{
  "hidden_act": "swiglu",
  "attn_scale": 0.177,
  "bias": "none",
  "init_std_qkv": 0.04,
  "final_lr_fraction": 0.0
}
Each number is 500 + 50 x the weight over its row's rms, rounded and kept within 0 to 999. Layers, rows and columns count from 0. Numbers have three digits each. The size before them is the row's rms in percent of the matrix's.

# gate: layer 2 MLP gate, 1280x320, rms 0.097, rows 298-344, columns 240-279
# up: layer 2 MLP up, 1280x320, rms 0.0994, rows 298-344, columns 240-279
# down: layer 2 MLP down (transposed), 1280x320, rms 0.0236, rows 298-343, columns 240-279
gate298 063:466543510493514606549468441474552511490527489497499452512564536466491474412536514494527447410435457587571455565456532501
up298 071:544500491476399519519519471540466415566443415581575575447418525526498432553429534416494540527558530518530567492440402502
down298 064:617484490505510497582522534504483400542546549538520427409472485455537575487439488444587462481528476571517424527389451577
gate299 092:524424549504434420515471487420546513434523476459444445487586479477486534511464492475442409536563436387480486467519491510
up299 092:417552440436571454467469576519500518599511561503478500464490522464467440409545527587603531434389487441540536480587527450
down299 087:520474437375490455518455482595509486518551445590562536437536510554491494507461467579457543448470414432497499581437478485
gate300 093:571483502491575475481551506496527486531486407572494466503469489608432544551424552499528487416561398434397507563464478525
up300 087:472512456501474413485586463509444536477417465567564575520444519544535569499543548527547573496473484495514441470461402587
down300 093:547496611598500540557512453538549485510533477522497497449546530566510526438567512434479546399538520438493499423567471467
gate301 117:537533517544538540562408494355394527548510408498507486454481542572512578461508436433491407481477453527427472504556441570
up301 129:392468456565472561571506565453560549492361502577528534516452460519473525437509567501489517490571575340572519496413473414
down301 115:552389503495574505520509515479476482461448499510503456440442463449534443505562509536502437415587564573504485486416452480
gate302 056:474414407484578413508520484480463641569453500514558531527505511524436519476510583519598492424488583475471515445422443556
up302 061:601517524517590429547502467408498595510525454505573585559557442525374493446437493508568448437483479465482493391456462481
down302 068:506473467464589420489434488471469456466468470452594573599540507493505465390424445614526514506454492394437368492508422592
gate303 113:503572469467506519527557445562515535462425532519482439513477492465468419468434463566457457451529510510522433510478512409
up303 113:512541510503497572528457480568508621523434492514560520553515381530465442458502493552421529558541482479525528538614509526
down303 106:589464459499434470469484517522566510443508501506472492495463421493500474444559428523448508446516473456544547414503439456
gate304 099:454464474544497507445537538429450442478517508488510486519386510530525547533494489442534478455469472505538519536515511599
up304 095:553548465549453441506611484499433447537559472493436525483467579567412463624540445525552492434548522462557469503522396416
down304 086:454481533601549513489501474467493459477554419479561472581544500505502566513480493479515454436495439440461454472508339480
gate305 117:471494461552515583458531528591500464441531527441583573486503526531568422459505454492488473472459487525571496537640528478
up305 111:475469423494559585504516497498495578462505518495481501445517545505513464472477575565522469466487465460505471536626558489
down305 103:499491584547387467408485475539568438556359480489503558501457529570457435444613436441538493559511525534441473510476402409
gate306 120:584424449506514375447483495569522496515504529495507503437501588437569476532510498482423570517412523472503477557508499523
up306 116:568427489504440506492560489490457538489485500460579565427495493444551460543493529529546460552463509494462496527495552465
down306 124:491470484555542454536602474463494496470461448578494562464484540507522433486524449526534551513532449498459521499529463536
gate307 098:429494559631470512452492532537438486467551459590426569568551416478517458512501424447474517552476524540451475477431568560
up307 102:499525558494444519387430594455480462492499486506451534482480567496569563549479523499499432540497546453456513506527405486
down307 093:511600469540578422520452494482549551482517543433508519521558500530480586600511482509512522578485464549505529431511405451
gate308 091:459414507508508452436462545407499502484533513557575542453632500402449463492545440418457518509459545552499528523517480463
up308 095:561477491494537491498470594554468511509429549558530494630461545581479576559466547522502599436461499452549460474564487466
down308 099:534575474501452392534494473666534478502482456511530531523458464389473440302511438492488593453565517546478543479552516490
gate309 100:438551419487450560478518476469506456543596505478503493527446572501413370425555513496441554456518537478516454553508469512
up309 103:594507482620522485472491544495525583434436492501576433444466381525521582442503570543499479580461504506432511406441534510
down309 101:524493532468484498569462524604411493501482457570624503498465461509456437450535543560484491534554550509515442428521471466
gate310 097:487497514569539430515489507440563508501536483486530527447568492519524551568578507529486415564503571437384566448461448490
up310 093:475445597505511444524512449533484480487538438439610441535627519557483516535463554469519465574548542441437511510491480588
down310 101:555521555507504441556545413467483596493465524481499437537612458559525506469532448424434579583398567560497494482516540478
gate311 105:447485467542427458474445426547476463469550557512439503490423559560541530419522560459436479455505485462489530446423475480
up311 109:527484604529572481451413511441458432525502602571509400516459495616537478481494604389485436452599537518496477400384394541
down311 108:447529521433473498447528527502543495556513504517442412517488462454485412508549454446483483466505510581541492401411481511
gate312 100:487508486515555483440438474528512404529438498583534472485424508522537521572431453508560561520506601466544471464570478458
up312 101:463553535598494471499534429545532458504443539531540480534421530460518464539481525490485554472405612552596529465562454428
down312 098:487504579568468530503518415450513509585562401523599461534461507368522532457363557406547464477421449516538558397540510447
gate313 099:538479467611523515546588531525501568434506491514556563443414555475478462533488541475450590538495462533429527535463472414
up313 102:476414507499429541493451493454586429454545423542472447583584525507548432511463530492498450616448586448500468452531509502
down313 106:481483482583442492524460380486549517545547554494517470517421468511512484448562504517441479539581516520488426531551490545
gate314 100:470617599508465409520531477592553469446475482455505460505588544456468468616434482536556565470621559466510533416528528498
up314 102:515494442473553495474530551473497436494536491545545593486459459508491561500464425492373442428392491585431486480402411442
down314 096:591535430608606435455503472488485548420486482426592569464476555512488559527399452488448462551499462437508437543534525527
gate315 113:536574529512446482524481519455585545501451664506503547479372517428472553619553517506505543569539473489452545512509475453
up315 114:551501570520588539478529485542448495561559536546527510506452364540504513470536508503484481470507588496511509445614511545
down315 114:631555530461482513418454448561432469562554491403516456458495425453445471440456534611469520518497558537467459473436517488
gate316 119:460411552531404457588480533532501473441497562527411477495558551503493447457504561525607452497513467472515528453478527506
up316 108:474472557487535520509433555490445432508406447384504460507456506512525520522460485492481359547525428479493470475575489479
down316 110:465424645444490443479467497587535512381587480598509405467582525427499555491474521450512489518496450464531554523504571506
gate317 090:509468505494469607525503567517499474452511467542503522569568562534498447546395582560499456462505411406512461564584485410
up317 091:510456471477472411533516516433587515618533540555532511436532474523482538579510516450486489473479594511552534494436397529
down317 090:464554493519557385551404485464523498562490441494498494503512510487531529571510495391528498510544529586473494478378446419
gate318 089:527453413444484568466452493512604507527549494532526362399462477506617483384524499560454520419526503488577565496480424497
up318 096:594510534547480485485451518539599580490535468496506473456432595535573513385573477547477546478493564512530508567559554484
down318 093:539483446410515472587457434513478580478524521504483605599504581618452446534451503520480457464596505498519497384552540504
gate319 111:487515481476532467498496564542579558498531473529492479496470500399587498503603618559504398461536473534566581545561482585
up319 105:495459541534480486478545518586576519422535500459501439567513502499454534480506486532585456396545522522570588531546459649
down319 111:472462528456479535461588528434523519584519513499520420559555560582493517487532553462389496460485432537507488494589453503
gate320 104:422445440407551470525500474453485429498465528478602495412364465509453474567564506484450486449495463564488481494550619425
up320 111:443387453433490420476448452490486483535455543467494484465447453459414509531543585438539501447546416518459474538530453509
down320 111:488474497539539454464416559478530439487431486458552496631482488480450475490521539521482468496579487594439524493472417499
gate321 100:519478447431481556496417503555526480461487465454587562513555533439445506498535534504481433410425461554486399464540535494
up321 103:498483459511522419549591425436541614390460431485514487455544510546439528463503553459536471486571482492483513527417432502
down321 108:450532532415522528525475484528494496535509536517471454386425575524479440503483511528560565455556457360532443571533459535
gate322 106:420485426470481481530516451588516495454561481503584521558518449469543532418506496411465452551418568584523481424489544525
up322 110:374523451483521544567503486520515563508485532479470462538480531445509559508460500452484446627490476434525571507502526536
down322 102:517426471502442506545526500520524536477437545468442481563518403483437534521481476437453541464484492438484571528492471516
gate323 073:518493503376480507407571494513556583456428521417439546404441439584531538497449502610389447385463458467534552443516470523
up323 071:558495572541571528493472489548495475486514412473450451581452619451428458524544438411454472601584519479460563492476532440
down323 073:499482458483530482429525410467468443515557452494423500554455539438467458555530582458421435515566464480546538473487539518
gate324 078:464492440417487437491519541635529512533531551504427542519541580448446457617550540568437526466490554501506506517429541504
up324 076:532506558464411460461466518561517449469514463486488559538505515463429546579473575516384442484435538561463447426418514523
down324 076:569396421446546498507459614465493519551501399505556483495570506560577540467473483560537557443450545549552501413481454499
gate325 121:495546429489544541573436391520471522439493462574544423518415510331497489500540465561509508458494519392558467648381354561
up325 124:494565445350419496478489436438569522458392483451534450437472538505459458494550468560429467454499530456562574565478506576
down325 121:548514446516559435502471446477522517479449526465443549449467474557411515495592469511430538403415549545502459470484521601
gate326 101:495507497496508471529501458438452539518518478475523458504526437470497444592447548602478554468574641506510434547506519573
up326 100:585537517532423482526484402480498482509384480482529506509554539602552477501515458378543580551520563510478468555543483485
down326 101:531384500526464477476513446519578402499524380487448538487596589531475500426509430512482484472586504560549487481420555522
gate327 099:519353514533487471487531526437499461472514497544452482531564455489488462419551563524412450523502581547523570456573508501
up327 096:469446523558518474552513540474471485498456471526498516462546443507512471439547507489407439514474655523480553419493543458
down327 101:559448571447553522473598488629524525451508476542554498537464486445445519449573497473448503516543565562479412484515527460
gate328 114:589549458556506390485466516543535459397507562574470545545529546438470616509539472496457591464526555504528504509431512511
up328 116:535488587558541564504567574520572407555545501444548503468516423607549461494467563447528442488493531463488476527463486484
down328 108:503499504539496423491572509544425460574534497492526436485605512434532595462501460524416596464476530584516574504474519471
gate329 106:472503614574463405454461494508477528540447543530501528522521424473549486527604462572414533444434450435486455460566468434
up329 117:485569422489554519538468446529518443471535502535552556484455476472444504582552501562515485578458503496597571420519472506
down329 104:523532508656525575584465456478461527487474483519550559472487439444524575557609491662455429492512578452476583474550587506
gate330 104:495479473555534430552474442517556517520485457384430517455429378407554492570587458481517529566451531465442553521375563468
up330 112:496510510549621457482436555506473490569480497391394437364397418510483523610572494440498519547475420477529463475427568534
down330 116:515446522571519368433418547506420545453498407447474497441433415501483420587555466545585532486495494465529543551454574431
gate331 106:482445534557467531535470487514433497463429519499473515519565452516491502577557556488458509503499459532463478512573472568
up331 102:467438498571448479568494478478503542515520552455460549449496469563503400462546587449527554480462446466493504531574535405
down331 108:451515480501513528498532548453452486505481582569492488538519499488467472418516362504528531489459497519460483573528548350
gate332 071:500528517476484498579456504394468506498467506531546412475434493541558420439515514420471518460540585459486514488465434476
up332 078:552558507434469465586546428395449535471512487458494427559481464530497478510511497427536545421502480545413492473487449440
down332 067:495495488523494614478484515558513528524461457438492465408510423468544478554574499553433544542537488505522472452489465479
gate333 088:479473506499428523484420471448507443441523454529512537447544464488522439470455434585497521456447545449523502552431485497
up333 076:537532505529422555498496418445525420475484417499462495453513487516458396445516446492537507472454501501566472503474490519
down333 086:540481477518521523521558444502478497509529486409379490478430506588399402422604604438560466423496522550494552457456529449
gate334 105:541537516499448620464436547504501529513444504575582476419494500464446506539500606562537513593572462494556532507424551511
up334 100:538495603527428527475526485525428596530491626468476475459460496449480534499524550551395441478568479479623547523444528554
down334 105:474578516496489588563407469559538466479457556542455469473519377470570520397544508481444462537521517483497524528480539598
gate335 119:511558429559479435521529543537517578462537542466539606501527552509494522515462496554472536449454544488475502457499533446
up335 115:426587489490471479435503446609611461510498512417511482482551458475568510488467492606517443498584491486598485437552523564
down335 105:438517525471458550488503598473439473516532473588516508519587509497536480474466475434531485484513539428441443596573548527
gate336 099:554425597523481463453438608492508456547441532558386595502507478550544512517503431521547476564464519432423508481426522523
up336 100:550432513492521494463481550528506510486441577482401502452513479568562488469457481493595402568516507475465548400495557514
down336 107:512574487423466473467433475496465519545508592564474532587545507538455479515468481458528467457541467481508498479489485502
gate337 092:510492494501517543502495511459534463466404558444418413493552439468546436505400454508483486580577477568490469464465483518
up337 096:571511398509390508501511612554500466535554456538541517527523504555533495468523597484513488460510499470536416507510534456
down337 105:554478470494443477429434576489548529559492522578531582599586535480528461518483442580486557447508415458555367556523546520
gate338 098:493517465469439509522518509464473522497556493434448529435496435474458510466446534450434501624576553538500545535544525538
up338 102:394533551497438451493497505514556444507517490432466524462443420561483539482476484425527564643493629518450537465511451561
down338 109:495554564483377471518518463560467441450491469492382520494510436573465516513571586426500573567503560473350485517652526525
gate339 114:521548557543495429513503491521483500478513553683569564527521459456417532471551558457530524448550450464461415503540568494
up339 109:564446553555490481466526544554521440507526563488499540530513517478502530460469510604504549576432477464645420580555500497
down339 102:496480513464604505432484485554517476452483530575460557464518468589481562479551550480496507541552528532473558456530487555
gate340 094:647491426426478529516403488459567496546417555418471521519543504429492371495484486460498441503461540567503402456590463492
up340 091:496529476464465531464554514564487607426523480540448540416378465551558575517597472474535518469549400393478638522446427497
down340 094:567462511519524425524536425431453526566629478586499514503504548504528495496506579440488471459534538547479511533527486568
gate341 106:458503460527482425496469495383430490606488516473531488399468483431486491501521483435586547543379552529512519470593494464
up341 102:393535502473477481491473511425428508504438495536539452376459509457469453545426489440548375562403581513519508578513488474
down341 119:486462419451535517495542522582417529483490537465445506485592434604471501489463527538477562462417526544606565483417572577
gate342 105:544560517574529496497469518593523483429530482408502522507487498488512437575394506548559511521529516509576520536458389495
up342 113:549506528473515567487426490510462490414499525497458505436566456548471547456433521522458442543564531490499515563496574439
down342 101:493566489621529509520509531499566501613451486464438429476555446516555438502445377460561522549430505538534421416462571493
gate343 109:481526484475440442519493486516609476468475515515431587546567547539525547539448544501487523503514569572492471488467471461
up343 126:481496424504443534515518540502416528557548520418522539489479511451587461523523541521434554508438457453550533524561519460
down343 118:467447512496535583482531538541522514586431477534500580529449534463531434444437501458517427547579489642472541553546558544
gate344 118:534508543579526475471466566438439533374507425597537469516516404470531461476597572506387521511487485457509505448540509408
up344 105:499611458469488492532467571494536391511516464434469487559470527456467485507387521410502557452486458505479584564494504593